Each number is 128 + 24 x the weight over its row's rms, rounded and kept within 0 to 255. Layers, rows and columns count from 0. Numbers have three digits each. The size before them is the row's rms in percent of the matrix's.

# up: layer 4 MLP up, 320x128, rms 0.143, rows 17-83, columns 0-63
# down: layer 4 MLP down (transposed), 320x128, rms 0.128, rows 17-83, columns 0-63
# gate: layer 4 MLP gate, 320x128, rms 0.15, rows 18-83, columns 0-63
up17 101:109152140153116140153118143118143095116148144089128149108162140159131181125130069113153118144123119116123113098152123155160113067140146101140128136142096072097135114093123133153115174132104115
down17 107:128152130121136120114152164140144103188138157107122124132130160128132165106109096164156110140117134156080114158168141171145114139130114147135152133125088126127119089132110128122125120108128105
gate18 095:097147128164141129128133130128172133139114115105134153102131080137151110118158156085110126123126121116137119087112137117128123137133113157182110147140124129188096142143146128148107127145110112
up18 100:146123116163169134140128136144141091097113085100128116107134143092170133140108154140108158099133092177132118136136152150121164128111136166161088117142158171136139133104117077166109130125112148
down18 104:146129080126132128155157123104073092096112146080118140134147120117135121116110118109098101109159146185115122157133104153161179135169121142107148140111146138091127111076131136162172125091121160
gate19 090:083126172128110120150104092129099115118123125180131116113149134157130091154147149099093102147102120106122154164141123145093125150162103123144128137117142144114118159149110086083139127143095144
up19 095:141121099155137124145102103083137108166131126151161175136169118098133073135113128100119126107146128164085167093097139135132112104121141108121091094171146156139121161112144168122107136124099147
down19 101:111132136106174124122149095085130144108087131089163119126107120150112129144115135119156116103161122107184082154159166141141125112144133127149113112125153119122171096138127141169099158083082158
gate20 090:156112118125121107110143127161132135111088094133144130137124099125141131122131100170144139127105140103156105147142111112151158164139133176163139124163180119098100157189168111076119119119131130
up20 094:134126165123159130137144133132116166114138117118076154113131171156108132129145133102121116126161165134116146095110136128133113114152153102072099101132088130140129086088125156158150192104105107
down20 093:120093160122112126083154121152145157102134112155151122153133124134164143133134158161157077109117110095126123108083112134115155133188137108138096111089105123180125086137152147112129135161138166
gate21 092:106162105127110153090158157085108112158159125104145134119128128158144140154057148130144098133182101125106163113114153109126157140074136122137136169103115154112145120138154102133134144151134125
up21 087:126141145131128102126126115142131158135082108141136152121143188099116095111136156095114108144103134170089113148121151177158134142159095132160127096096151135122150159130110149161068153145124085
down21 099:156142100149146130135126167125127081125126133118129143076162164163176110144115123120124107101152131171126099123100143125122109163158129121187140164077133168150162112053154135135103147147144094
gate22 105:143167141110155109090090129121121105125141134123155136106117101134116138097055153108112150093190138149156147140159138138112145134120124132106118135085127178150133142175124118109097130122103133
up22 105:124100118128098152139149106091163149128150097117129152125116126131131147123142128122147137178110124114131170078163113129127101128141128155111100149103108111102141159060109119118128108149129102
down22 096:143096159134107125111147131167134093122164134120126151152121159132112116097106170134119132137173149089151143092127163160107132090142134141145128125118112142121106142155175122125126106120142122
gate23 115:170121112141169109108097132082154142129178112138120117106113118153158147120148103097120145160087127157089146121095120121130160151142087116133144156134106160113130166159099106144101113128126142
up23 104:181058135135148132052126155130144124121101102169118116112172132144112109133140134115115152104124112145133172143116136121125140146119114104160115146124115112117166118152132126151111117112142196
down23 104:140142160152145147091124118121169095149127151139124165107125083118122114149138113121101146132121094140135106143177113152099120159111139149123137114113116142130164141131156158112132141133081148
gate24 090:180149125124116112104130102110122108132149129124112125116093121079152094192118181074145135161133132128126116144098126093123133116139139109135117111112168153141111151164157154133131056118133103
up24 087:126094128108157109127117110132166087123122157107133123142147088110150152119139115136145129122114105123172128103131127121142120137142066102091141152147106155105114142130101139117098146114121083
down24 098:142147124111156158084114143132121144145126126114148149103092131110135140141103132113178124147134126109153120136130074163089106132157119157090135114102141134128159168138170099094150082086120126
gate25 100:174096148110098149104137071086130153158124131139096147132122115173120146150130146155154168157139178096128147142121131105145124090173130126132109181136135168128151137135134114139105162115158157
up25 095:105147141114136123156178199129144122122113130142134095163141119112126100093156137108089095131118116102116112091130162142133141136152099117090148128135134096175140141112120132095123112082140139
down25 094:147117187077126136149125090114119105132138135155124143155140131137103113110119157143115125128118147170168130116123129091130098092097126120140104188127103108148157118130181136157153127100135174
gate26 114:110091154160093138084142142075132135145146120136162127116125137145112082112160081134110128121125155134120126119127133152117078147129146136144163166138133117107101100155076116093119158115115123
up26 108:156185153166169124153147133103129132128102081114122097185155126151097124160101150101123130157137114106133149128120126111120148099086093126142114135149141093126114161075115137127131114145153149
down26 099:177125082150121155096134091103106122114149136150142131117160141145145112127156165136167138141123140170101129124131143093111087147112102125117107125187120172156120116143110059120155093133104129
gate27 092:152107138117107142109131083133138118121138137105108157150111168111155164154101191151121111105118136139116125081152122135107121135124110123085112092146162115141054143146140139163109088147120117
up27 093:157094151096128110132108122134136135087141153144136178127139119116099124149126125132170121124131096140102132119120106118101122090101090165109140101113158157121069125119118177141093135145169086
down27 097:178099152121097145157118117140124153120142184108093124142128128120139139146146126130126133138061118121108164098134098107112091126094096103114103089130135114124107123099090158175099133114113123
gate28 091:136113144154143135128126096126123139168133133182117134125151103115133130036137121132167125162150114094108104182161130123121099174120133138155087123144113072151160112144140151109145168093094186
up28 090:136121130119161110139086121111149162119134182159131131081168116164129140114139069129171129110118138112146143081155139076106099135137092082156115149171114091101151125132150152130148193112149143
down28 098:138104134142134154152148152119107104159082110117104112112090138124166130152132147094108115118136119134142180130102129129123179123110143175138123144135120144087136160130119162130090106118088108
gate29 098:139130129115119144143118112129151127122127149131114131115152116116128168092115090167114081102147092103157148118126147126100124144114138185108167125103107146127101134150169122139140129142090104
up29 095:106128124096148126116095090103120143124147149112093167084136145091112122134132136135153133106125141126136088143138155138129103163074102134177121108172158135122116138112139123109106112135165126
down29 101:124077104112125124161135082130127147111101084113125183152149137126083109152111108145116116172148115109166160131147175155101110099134096111096115163182121134105135129121164172161165176180129117
gate30 110:124115105097136130154143128131091112100145140035153150118165136063092159152152122120097158186140116151139121143146121118147116102126140126111143078099155112108120120113171105108110146098105159
up30 115:137153147169112128118147130130121148134150126148113095165145157110092124135098125096115112107141091125131108123152133118094128140097115109106139113108124133123149132168087139168107153141116138
down30 112:117110111165097126138122140154174184113160106148132131121141075173108132141132100104134134107102119116156109098101143111135119168114159118103173150144140126187146117104078094163144136174126144
gate31 097:104147141108148134122146120137144119123137148096154116089126087123145134154126149145153098147106128105127134169121055070120143169090117106137182140101112145141138144122150099108086145113097098
up31 098:140120113119122167136136103156121104130118120104088137124105082149115127138094130072117171130132127122130144123133161123133137108112148120140141138093106116138039164115119142144109146096168171
down31 096:163139117109119137141157121128130135139127117120148094121149146156084168135117163100135124153128129134113149119112123089122137142088123143154125135123108120137161089137152153150124085145146133
gate32 099:143085141106149157147128158176132103142092107114148131134111130115116110107156137122106100150092135093128133171121156127142171157121110158078119099141142099144110125109131176093128167107137151
up32 092:136094132133121169146123106142113109091180158152130157114156121081108189104160143156138118113115080142131138122172131131147131137094135120113122151105141166122125120144074142114171131131163137
down32 100:106109129079164140111150106125123165125134174195160137139140075159103116115110140121069132114139102088105099115158158173133165132162120134159122156100143155137144087126143113135138121139171162
gate33 100:123128147104109146161119139106165153163134146177147135077180143152127172119117164110109183099131150137163128123112148120147128094072137120107165137136144169147111149114101121109145125086130144
up33 096:140167136092174122130124110140112125092110127152124130133100136184142117136151104126149106157150107147137127126120183134153103166136132121144129119127134117114089104118158134111114130149125102
down33 098:105086125124120151107128142144117130109124107139129119147122124137105112146098124157165137117138181160130125136135108111131136087173097120121119135078161103151106168112130144094085074139131114
gate34 108:097122131114125128098129117142175129145052121191126110098116113114100114108103124114130131140150116122155125100123173172150124101128130165134123114108132068144179109133126129090094122100151111
up34 107:151151107109180152118116125104103106090107132101123116148100176114120152137126146127089087116124140172150135146140119118143128122107135087139132129177163098118130127151134171147113112142103123
down34 111:124144086144127130104087126104151108109115125139092111120129242127128159135095148132166106099147133169127130179112154106125143114113109116099105121153094090140119098119117090175155172117113138
gate35 099:147157140101107137150093110102101141089168144145125191128108090108135135135093097099103123136140104160157150109156132122154110127143138167110155065150144130126130154136112129132123167149165130
up35 101:095099111133101157142138150091110124101124127127112092151141165151134175165149154143120110127078124085109105169112132144157124101100125116157182176154088105120101139108159128140103135108095137
down35 100:144116118172113111119119086105139126102097111151132080146124132151142207134127162146095124154128121106143107183144112129122148160073127111146200132125102086107102143132133120119128161121145136
gate36 111:098129134151137114127123155131124124120081130118162115142172124121086131168104144123160165101144104115137094142149127138117117114145099160160162135136155139144096143109118052101167135131135144
up36 115:140162125125124163122087115130138126129112128112107165100122165095163101117102136140112162098101127111137158174076122125129174131101104136121096185153109159123136129166165164139134095155123120
down36 104:137070145123156072136120128124088118096115145121141117110140174095104121169136132143153152096095124147128093125104150088153141067142144070137135120105163111112108155132175142150122120136134164
gate37 104:136150130119161133115077106153116144154126147141127126144104155145128163109112124124115095143113181103110149144134121130163150115156143135094160100130136115113137153135121096141090114130075124
up37 102:145106134150093179113139169089125118148049102114131132085166144120168126188159117107121166119121132155106095133137141088097156104112112158151126156155098167089109154133125146101150145119156085
down37 103:114082151112147132115144128112146139140128122108153161153108127145109132081067107141098111116130144154133122126113178122128116115119154118149158100110130169123127176150104100088176128104156141
gate38 107:141143077097135139129116161130162101119105151157089165146093137102088106185126167135125086162100124118131091130141117089132124106083142117124152128138090120124111171119092145162109114105114115
up38 111:114107139151080141109138122111104124117117074133116165150094141161153094124127132125132127112131093138101150143130176097136159090136144104114156153102098120082159139091153122162147115101123140
down38 102:153133119092162175134145142099114117137090082124127151104138113148126139132138159129123138110116163169124169106160148135129120142118113150128112159119158137097137101168105151148113125098165127
gate39 097:088167140120096109124150099134168132110119116153157161145110156136165127088136105150165128147141140160197146117131157148114136116080135132149153103132099131131101115135099120138106104108120099
up39 113:155137161137137143127118140153153077096164118119109095145110157075134109137162082183123116129118118141169149111146108124109150099094161139150120145138095132092111100144138133159094092140089094
down39 106:133121115068138093144142135202108118135149115158166126153125142109104143162133119137138111095145133136115114113162105130140186081094145139124131160175077166097127136117132134110126145182109109
gate40 095:135098086133115089113137121101102135122079112112095125124115156167135107113101151129147143061136132155108152171083155140114130095087147146132129104186173118096137104122177145125132086093124099
up40 095:120170113094167133157141137117151106094137129155141121154169106084098105132093098153122123134093112118141106111123131100088168142110142137141156108139140120161147184124111125071119145133159122
down40 097:166076094167153087142154110135134121141135131113155070111120151191118115105099131123135123105124123139137126131130100135122127115111151153115150108132125127133110100167144137146147108096132094
gate41 103:107117090135180129088139152133125162161112159100170130105124133133099123160107133148102125155126136109159103144126159171123156121163104103124172108107131131091098151154148129148121111099111080
up41 099:112104114151107091201114106115139088087155095103078150143174160120104113135149099102153098117132073162120131147175103109145134160138164108119120154142111131132075117142131147122128111130134145
down41 098:166126124099121157105089123120128105087153105080155101115120152173113119147089125105122130147139097142119142099140131078096151092138142125135123137142105079123129167099150183136157118171153121
gate42 097:161117121116113105113088124118126106126115146159175152136089119115072093115121141127128128127099095135138118123133108051102124117075127114147122091141094139170151132143112135144112104129122095
up42 099:091129145140114138142120094138080167107119169148112153175125124127105115146154131150124160117132140204141067147123148144129145160142188112121102137142134092122093105139152137147067155101138160
down42 099:108162153128144096114160141103149176142105115132129120156138112138106158114153095131125161176125147150104120130109133164158127133138095095134135145131150120115108176149132153086125137116142148
gate43 097:150136116136137125137125117118165152136155115141122116132148138155106123133110106120078155129114083111118118158120156082117143119131160126151147167094123115185188136093138101104113139135119110
up43 090:072121132129089127090121130144149127078114130079094135159093115163151100106117127104152155157110134172134123105131128158155103090116091104123097119122090120105083150170135162120110118129127086
down43 099:154133074129135077099110132175108135129148088122177154138162182164125140117117140143107114128132139113151122098107124123150145167129174164130132144130143103109164133119192115100140117125151177
gate44 088:126157101164141141123125143090122092101087114134134142110124126130135123126142124124130134184150136121112132157128103120108073130152169157132092138150117145156131113160156107099181109151139089
up44 097:124119145145140094153111127142128079149121129122145138106135126114085121152122150128166121143122134115096121153149165174159111113128164101127166103140116093093104131054084104138102158089140203
down44 109:124166116144091141160117118133121148144174128142105127165111045158108125142136160131134172119111157143092144151095153117157109087141133132094118113168161092097122148096139086151121114125089150
gate45 102:177113118126152180119150150125149133154089123152115129139117099161100095166137143124142101147120094142121137108127136101163159087127142105119114133112115176146103103111137135146119124176094144
up45 100:128132148132100098171145139089122107120150135136125149106133098147113139160106147122143115122156106136108140122098143168099187089143132111133146152106138145102137128102107138122157076139112148
down45 103:153136150151141143090158126130099106118069175109099122111129132103126129093114115154137104120136151154120178143093101134189091112081156187130141102161159110151158122095143135199120102094119125
gate46 109:119130150113129118157176122111138087156118119106132128059150124125171111100148124136124108129095120134154168117130127117127124171130136138116168112151169113102114126142131142145112126133127165
up46 105:153111131113150080116120154144128094158102103172147122100163069137108104145141153135115151148154119117138135132137134101176148129171125098130130149138086145102169154103138154104101132154126178
down46 108:165152136083128128111171135149155142135167143117136123142120144115114094187145076141158140115095084116149106126146143148157154090139165129132096156136115149124143110098197124145139127113111143
gate47 100:138103129170090162145138116123135102116146137124115096098057125153114089157128129119108112078171141127109135155147117089129057091130128115120103110144140131180118133138106104102086142106125168
up47 098:116102072123110124142158149130114176109094126087128103112148154124107137090135126122107122146103130138113115159149102144109144161170176139126073147109162124105192092142136144120112104137126112
down47 101:140142142152145113118099177120127124152147105145093155124141127073117150126122152130132138163136059121153123134139131130152102163131177109163129135127102089126110149131169133093116119129154092
gate48 096:114111132124140170102158110131084107154153129068151152162152143131140132145100097147105145157118142081100127113109130136135124146128129152120119095119107125125070131145144106120155171129103130
up48 094:068098145126147112125160126090168117107163144196096104214128132119127118122106143126139072131112127115140119103147139127094120135120149141139154110142099165128154128139084131115128113150140138
down48 096:114128132133104101135079096138147146124112128067117183140138127089142130139134130141105159141128095127136107133089097088140105157085113073133096125105121104150101116100155152117122119182135161
gate49 102:129105139140132155139149135121135127161128152129128139141164156101180117134121175168133090085129102161133122111144125099114178143148143086175140126178094105107154147113131128112127123136108148
up49 100:133177081140144100091155128152162114184179117100100119183123101120115101119133123164147141152109157137112135173106167092114092124110106148121120113091114090130077104119161161119138124144112139
down49 099:086119122124136153103081127109117125102101118114170171119156109090126175126135104125099132118119136109108147133103128177121154104137119112134105138154182177125140129156135175143135139096104112
gate50 093:096132140174121129121169146124100117096189127144101109133120128121120122093144147129158162129074149186112128165123114128145138096156163150142130164128120129101118113152137135138129134083117165
up50 093:107105115121140129127150100127132174090187160129170104112084122105107109121176097133136140138103129123136142119148161133078092128147164149128120111111151146146125115179121188133146123166169138
down50 098:117136065134094103090108156117164117119172120165134137115092123130102151118125129178110128110134150152151123142109133136146144151083185148122129124093100120146142119112126136114160127117114096
gate51 092:129102127099139109106132120108123146151160110081150132127123144100163150137124094123159091135122111061118143142151116080171131099157150118097090139139139126101114115139155097086164085112093101
up51 088:160120145152128110102120142094111152101103110149142116130128154134115089148152142135107146112116175123136115166151151112099177135139106152147147165103097140134167124152130148154097114137148161
down51 096:141120109131155139140162102135096154148134126161143146167125132118144137101115134135164147140122149117112151104125123101130108104113164160098098149139089159117122180094143168138117170119103134
gate52 112:100110115158101141112104137149142124150155141100136129159147146123146155106140126142113111116122109125140130080144052129112089124150120107149133118177128163127086092160151154136129175121168142
up52 105:138096155141164060147157131090115135134127131155131100104135128108096115091091106096161133128083146151135163150152167155144121118131155133091085121097102083147092139108163122124138118155087144
down52 103:099111157147130090139084127196169139091190097130115126156123120126152117123151167131130119155149126086127111114132155138125144118101131077088148100130129126114125117134150125125145139144150123
gate53 108:115080152142124143113097126114103092108116176113103135117108139107129092166108099105166122147090137151108118095096142128122111103114137092155173105142074124148085153143176111168110132167095133
up53 101:142137108106174116121107118118144135118144120087132120157156112075159120132127071127191122150123158137162097097136103082167101110160154104142136142121083119122111153129136134176098166133070089
down53 100:132138131089095109115165098141165136157083160141147089123116057105120121157138098112081133125138115129120141136118167110134072124152159142138112138139071156133124117094096120161165139154115138
gate54 108:130101136083138119124124104111157130108106123146112096131085157116158146153117134147150122141107147134120132143119120088105134113122132172092097144164177118126116114180141157168075178148137157
up54 109:114111132138146117132097132166133138117139092126143092104104101140159115148109135066143118120086126085145150092098107162152132154123106119107127106146172137158154144131093103147148110095115158
down54 102:104118131150101089145128131112134152118111075177116059148188137110125122143136143091117133101145097124132122126116166106139170158133143100118115113126101135136129133131109081130158147164098113
gate55 097:084128190150125127143140124105123114149165093138078153154090187168139160152120103105133109139122154137132129136137110090128142146082120137124119124127155120142093093159154100118128136129138083
up55 090:163143137108158120080136095117113138145106171093148103112142131126175100142136119148128160137128084122152117146130114130132115145133087126103117121162077126121134156107138113139117134102091168
down55 100:123147125137145111099121132127144152137095166120130131129130142131121155121085111159168134091129107111139166141124142111134132136152162154126145125109094097119136120115148107122121130128102146
gate56 093:170161148169145115130136149155142151107189115112134144133183154138116122130099079120101148145143131131084162130135114139114104136087143120134163087124101154104111082123118100116149148141145165
up56 087:140096104099125132125116154121094070113101154111142126130106126145111180145099122149156113138140123114093090138133099127157087095132139135143069122121133131146149136116138121093154078125127186
down56 100:143141111103114074180138069103140115138119102125139111125113123121133132118123124159146159109159157090135120084120079095124083106143137141148154125137154161103076108103172134147123140142162118
gate57 099:149159118166121078111095129144171111131134157152135144115124132156158135147122091128161129134122122184118092077138147145096138121167101100125158113164132125178149122098113124140162133117145169
up57 107:132185104153160124132101104147136151139116145089100175110128133132136170141094137102145107101166146118131135110164142104159114130162087155130121105109152148139118109099146138122136114141100125
down57 101:138134123109165120116113130126149144127131120106121129164115142083107141098147099118111141162138108132131151101124112094162082156161122127129115116113103124055123139170102159113113102128113133
gate58 094:096107142105130090096125100164147129153127125152116099111121118105125127149136127131105127133114118151105115131121169165152094093127164153126126112065126126115132148116102080109167127128154105
up58 094:111114115093139118111093128146138111174138132130094127129121126132133138131168114128131102131114129116148098119098136128174119128118149161133123163090157143111124123091118137100173109130158104
down58 094:139148073105106123110104142124150120138112106124119126100141071188138143144138138140124085156104079134130077122154096131133114126145098137121096125127093111103098168093129150147129124123158134
gate59 113:122075173107112104128168134117110117115140116107124131091106104126143155103106087147159140142077127055133125146113143207134171144163155113127141120136136151117103118105150135163121130084122115
up59 113:136133109097165151104109114100131127127137148147139138148076195177123138122143120130109120139134109130144085153158095121116126104082130146117100121101086131098142145128119137128153132150144109
down59 104:103165101107150134098129110116145123110145152110156113081132075142144126129122178154139109134124130088096126109136168147124103140152117168173151124171191142098154127154102154131129115115129096
gate60 101:097135154109135078187148154119095130093124112135126100122144117156101122178094144146159104085126120127115120121137131177111093124084172115141105116105127092148132139123126133113127131071120124
up60 093:086139117111110113138165144095105155087141177162084113143134128145136156119137146192120133103145119165130107159143183126081092145115143095130123120121163100169165101113088177121125087137119084
down60 097:157119120103105115089088173102142138119122184145128119127080158116153121108139129150124143149135134107126064114136138121157099150149091088112128187113123078118126135153134127150131143152130073
gate61 106:117123110126098135184117105154138114070116161147122120122143172125147109144165153127116134134071101125147118147117119110123121111148164118173126161144153122129115117119172118183089117120109142
up61 097:123146145130124136091142104129123094120135118143119153127136181145141110112105109142151164076104112145136125125112150112089156110116151143130120127194079102151177159176158140145178167112080121
down61 103:147132148132145108200150131127126100137140178109119129135117121131143117127094135100079172176138071118132131114155107144148110115138113157118105197133118151179136060117137117146119120136154166
gate62 111:125104169117138140132111169146173079102166156108123122139128135102135122147157148085105095131116091139163120131106160091133136149111106161165181148184119157105110135105144145127127129132141159
up62 110:130160148150116114147123136106120108120146134164097138125090161149079144138121140153146144126130121192118136127166128097143134125163086055119161143114121111188120132123112119139172088131076091
down62 106:130116153125116144120119091091114075109101085120106091122086116096123115118166103146063139082167134144131161099148140072130150121098135154125163131114146150142141092147141140162142156117150134
gate63 095:127134144081145167132104132128120145120116145115138140116147123113172144147184153112140116131099110122140108127073159108113154102134117139161118129104153108125126136154137163154136145186123101
up63 098:156140155065141122123154143136166153166141131153125118122193134108156154126170163122140125107179157144150150169143153119066089097185081146144122177143135104090136113130148113126097137133143113
down63 099:117110083099080108135132165110144171096067139172125122143179118150127136117133154135103128119146133113118112150168081130158111138142107108129138113123147125113139098150160098108106098101126128
gate64 109:109108129125134160084099127138126101195105108146144165108115135072124149115097127108123127141138135097201134144109129112126124110163132150090118140137127110158139118136125115114145046094098101
up64 107:170131105106128091126135144142114157098128152131090104141153158159110092128126121153132148129115147116120134151139134145150136100087089101159118183137120133139107102130106148097128214097130105
down64 101:152095135100148118108130123151106094058115140106108110131180135154138120122172165143150163139134146121147137113100176140116115158113145132131168144138130135144108144149135185089144135137149160
gate65 097:156139129104125124103115123092126150102091106135174125106121097108152111133138133140112192140186127125134089144070135113111176100139136078147099128133106108101092103159173123143133128148163147
up65 099:117150159102053139111128146114130093157114100111103145139113108142122109143118116141127138128153097135132129108123116143150132080136160123154138156155097128112142106124148128143152093137135152
down65 103:114121123116155159159131176092184141140134139173118130094107121118180156129127125131100109149093086100177127098106125142129168162160171112124115151125135132134128116110122122087073134123114127
gate66 095:126115148127117157111108092112073152146101143157173109155150127107153138134107096143170135122153128112161162125116120143112098094137164136121093101107152134127151127144117108142116173158137151
up66 102:139128151142162102149132163143102150105104096123081093149167126161132137131115155101101101109105129135126130155114093140164142115092126122138111143086099145116096117181200115115136140157099140
down66 107:145132098142133143139093155107062148122080141134148148126162169122132134137118159153098118109118102150108122125137119144140148155132087151130141140091109128107130122163127140126089161126142135
gate67 111:117077126169113163115137087123152117104177108138152171090138157115157090070124090162132167123114133152115073112137137119135098115123131102151136146131134145114116092127146131148108128096157128
up67 108:128146154136124095117109099099108122069169075100145095077153119142120112110104105127102149114131135177148140098108159133100135128121104141120145186178110152167109166120151107125110155091099140
down67 109:133131109150152135127147125170110113142187136156136152074151140154144098081149148133105165138170128120095129147155119113104112140130139099149163148125120127114175115114194132124160109113122090
gate68 089:132129100084122097137107118122124118121109123094136118158104112129111146135103140131149115095154162151129152158148158165095160105120122125106086136118069118130123111120153158084117099180128100
up68 090:122120116098128183134107135119134143122120153145116143117121119119151137121120126137143082163152104153092133152122084130169139106115161156126138139148085117101138167130145163095092146076123142
down68 096:148097136121101141123124115133132128128099124106125165098105081109109130125171151126158105111100122148126141151151139125128126155125124140138118132130145110162150129145160108086150171095107127
gate69 102:123126129152111111124092121148107156161083120139086180153119091133124156129079081170129139140109133168135112126119147146104183154112177105156153119132097122128160087150137109154137063102146106
up69 096:069105116132112173149103128142110084100087139157134111142066086116128166144153126096098112153125186107113131105164136138130143144104139131145164117113112120142102128124125084121128139127102109
down69 102:155158114098128111094145110148098111166103106134093159122100105114109128152119110143115129130146123138152095155145141150121176155137128142172164120157103121107148123133173126106137108123143138
gate70 094:129153131139100070186120159156131118148151120089126121120105117128133129129083154133116134183141134158109145128102083129149111128105173139122128159147172132118074174163157160140131103134125099
up70 100:093112095105108145137123129121130167144088156154138116115148168110155172103146087107078139114129142144146148123081178124134074136163140135128139140131109105115166126121115145096130116104106114
down70 104:142129130160121163107104109141097111080124141114118160123099134123114190132142152128103132109152119122128125134097113093150119153098134067087122158086083131159141120184130082114097143117173151
gate71 106:160140122100107123165137091050168149113161111151136149114119123115120148139116111155116154138079099104118145095140116174149137123119108136157121108154134158131162106120115103158158134133120190
up71 109:121158131141128126132114144136127124146110085144121162141146118172178124160139105090100118102160150149125099148150122089155149084134146082136151125143139172107128149093115118110097135148130117
down71 099:101128136129125105070121081129133171146144214165153113117127122108128145105129160143167132134126068131118128091150174130111122126106157126124114143086129111141152123120130097139141131136147143
gate72 092:076115142135181138164100143104137120089084150126099088116096035137104130144135154116143102151104119137115098152101133128147122103147155108148114119144090089129068125161123168155127140120121139
up72 090:115166152148144129125138169133113161188117121126143156104140154139113137111133092163134140144095104151119128104145112138125118163151146148103125118141139115109094102107105119095172095125139164
down72 096:178142172132086093150124125129135103149131120174124133129126149135156158128164096150139113109129128113116148130084152148135135122136139171145089160099102155125134110096073137100065146167127094
gate73 105:117131109118154116137087158134088124202139097099113149095163136119150125152074107133093116140127116125113101130178145165117094151139141127152159116173114071091112161132112064145141100126122145
up73 107:121141143106110113121102172155118118169140101090137121126156111124163102138124079098107126161121107151128152108128108155147115153146119134138139105110096135134117189163123072125124080112100133
down73 093:142166159111123084136179123130159145140150144108110113106096126121150110151139129080111142167135139137125122139114133137151153117144083096109104123171121131148147133130104143125144118114119135
gate74 097:155158153116182102125086122127121138115124126192113116114126138121125127130121135147096129116126144113148115118081146190134178153140124154148103134089107146103097088150138113115101084177141105
up74 100:142165139121089135117136111123158122147135113101101115121143112096106133138050140125132113134103136174103152073137179098095116118125106154109107151113169111125066111110107143118134104131129147
down74 098:114085096131089166137125122095161147157121098086133150153120141100101068080105101143083128154112150124122156097106129098143123132134110133127157143119118125152087152126148125077134116136120141
gate75 091:125093165131148104143116102158120148156117154145124115130116158058138118142112147132162137142135138135111150181136097119151083127094144128137131199116138080110147127178121114127134170153111128
up75 091:135132140154106121105161087137108117120096092107167137143121132130136092171092146140114115129128140166169114110111105170136146148103141134159147126109098146097152141140097136163128119122098124
down75 100:123142084134106131124110128137140133120160165110093131110080150114138104072170170109135116150124135098093126116149131128154150133129152104189129154111140126119122150061131146135110153164109144
gate76 111:119110111121086171136156094130134144129101144127187114095129126132124132127126136113141176091153084125127147107131138097141101115127156138093145102094115106183116093123123145109092170137102154
up76 103:144105123095123118132158145135094147138121145129162074132139088134152141148157146158129183188164108099120171141123121144147122126131075141135107145102108115115136151107122125104113132165124172
down76 102:139142129122142075122108178116081087117105099151126131123175150135173130129151164122056103176104144140115152131137137180134111124124142130155129117149132155123103129128137131138113130130114097
gate77 102:122154139162145111153159116078118124132114159101105134132136107115160133125124135128096176110136152116120167108111161137153150057099116135112155172105104147108146130170129114118167098129138158
up77 112:117102112126109131145106142115119077129132182102125135143145116101144134107114164133122118084116151132148139098125129139134142099103101122123122156154106126113112158140101127132131129100140194
down77 111:108132089155111147159151148106097117130104153129129112133133126132103119158146086147145078115161174162125152109100102141147165108176126107136124148127125128113086134108071111122154162122146105
gate78 103:101142108125144160156131178167145106135122177157107143142108130128196135092099137106154119110135093148151134105122114121125132157120156135132139154148146121159145131155145085132079113132146128
up78 104:123154096126142086108134125111113114118104149082140139109120104173132119082137087108114098136127120117110142149149166114119116163145137116133160150125104100160108130041145143092108124105128112
down78 103:122132060133153110156139131146155167149141092106121130103142092118092156138160119122169123154152125112116108126108132135083108149124111153156113120132115090145168132129111090128105115124111098
gate79 095:153152175168158115140142125092103115164133090096127109182155113152106088155119098132149079150139148142096158149108120112117109112133114123153146091134113083127135158173060132129148119143132128
up79 098:144147137112096101106089150113169126110126105127120102112128100102135128144084141146135112137126107150151104138082146062117100117108140179128115130156155109129118115110128057104128119100098140
down79 101:110141123141127107141120140151149132161108133161153157080123128114157138135133116125100133158155116133157138161146145149106151099111127180124094117150144115132098156139158118157140136115094132
gate80 120:100123141112132135103107114137131105163116141095102108125126132159108168113142134139098142120121145086157098153116153122140171126091096137104078139142133099141126114141129144131107133134098150
up80 116:126124128107133095144099094158150126149110160099105117145117095107118141133112109166170108156117118119130130129077131116122134191139126115138133100140144151133087101144108127159152135158100125
down80 113:140112136131103116127134090146092110144105149139094155130111125130102120096120132061143129112082105094091125132109116143188127102135149120148139163141105137114152146149138137147152119134193108
gate81 109:135167120147092117127091122121131147156105140182145142097105138160136151154131151093119116138106122115114100154118181119132132104107118103108160155136095096161123119103115122112122154122103130
up81 099:121116143120127120164143090170136115116108121126125146165138119122104119076117112150111144131152152122119145127162078129136125168135142154119107117154139139096138069151141143165117129129121139
down81 094:102095182122119119132098146142124130119123138142137119130136106120164150186138124101111132122130134121140148121145187142133100090108172117164144118147123131146108080160139149148107133082141124
gate82 099:160111125125161155115128137121125109139161150155141113117134163114116139161154166147094165107141122143137133143154121139140127103133097130117149139112116163112120120083100096116140123132136133
up82 099:117151152141146094110152125126115140144095117127131122141142070140131132128066077133129140116127126125091100152106136091086139135093144132136162113132156071138129138090133110141164154109156178
down82 096:097157144151156164119091116145173120108138097182137179107128156145162163119128112110115116158110120125153189122148122102146163150126159113146133153151106107144137093101103135109137144131133158
gate83 104:123133131116078157123103135162161087081172123103111145158078109085120107087110127152105152181133168112113170152123119127134140162146121122114116138105127143134165123136169159097132118120137143
up83 101:133134133156102121162144139137166120094119158140130147165146151101123119102173135157131100149155110172131136106112091137114111148088109135103139140107160144089153124157110119137123146109117137
down83 109:128104155148129123092152106132144122118122143137138146154149121136136145110106067160102119091149164128131142118152110135113147130100107173169144153156120105090171093113149107140154082076157129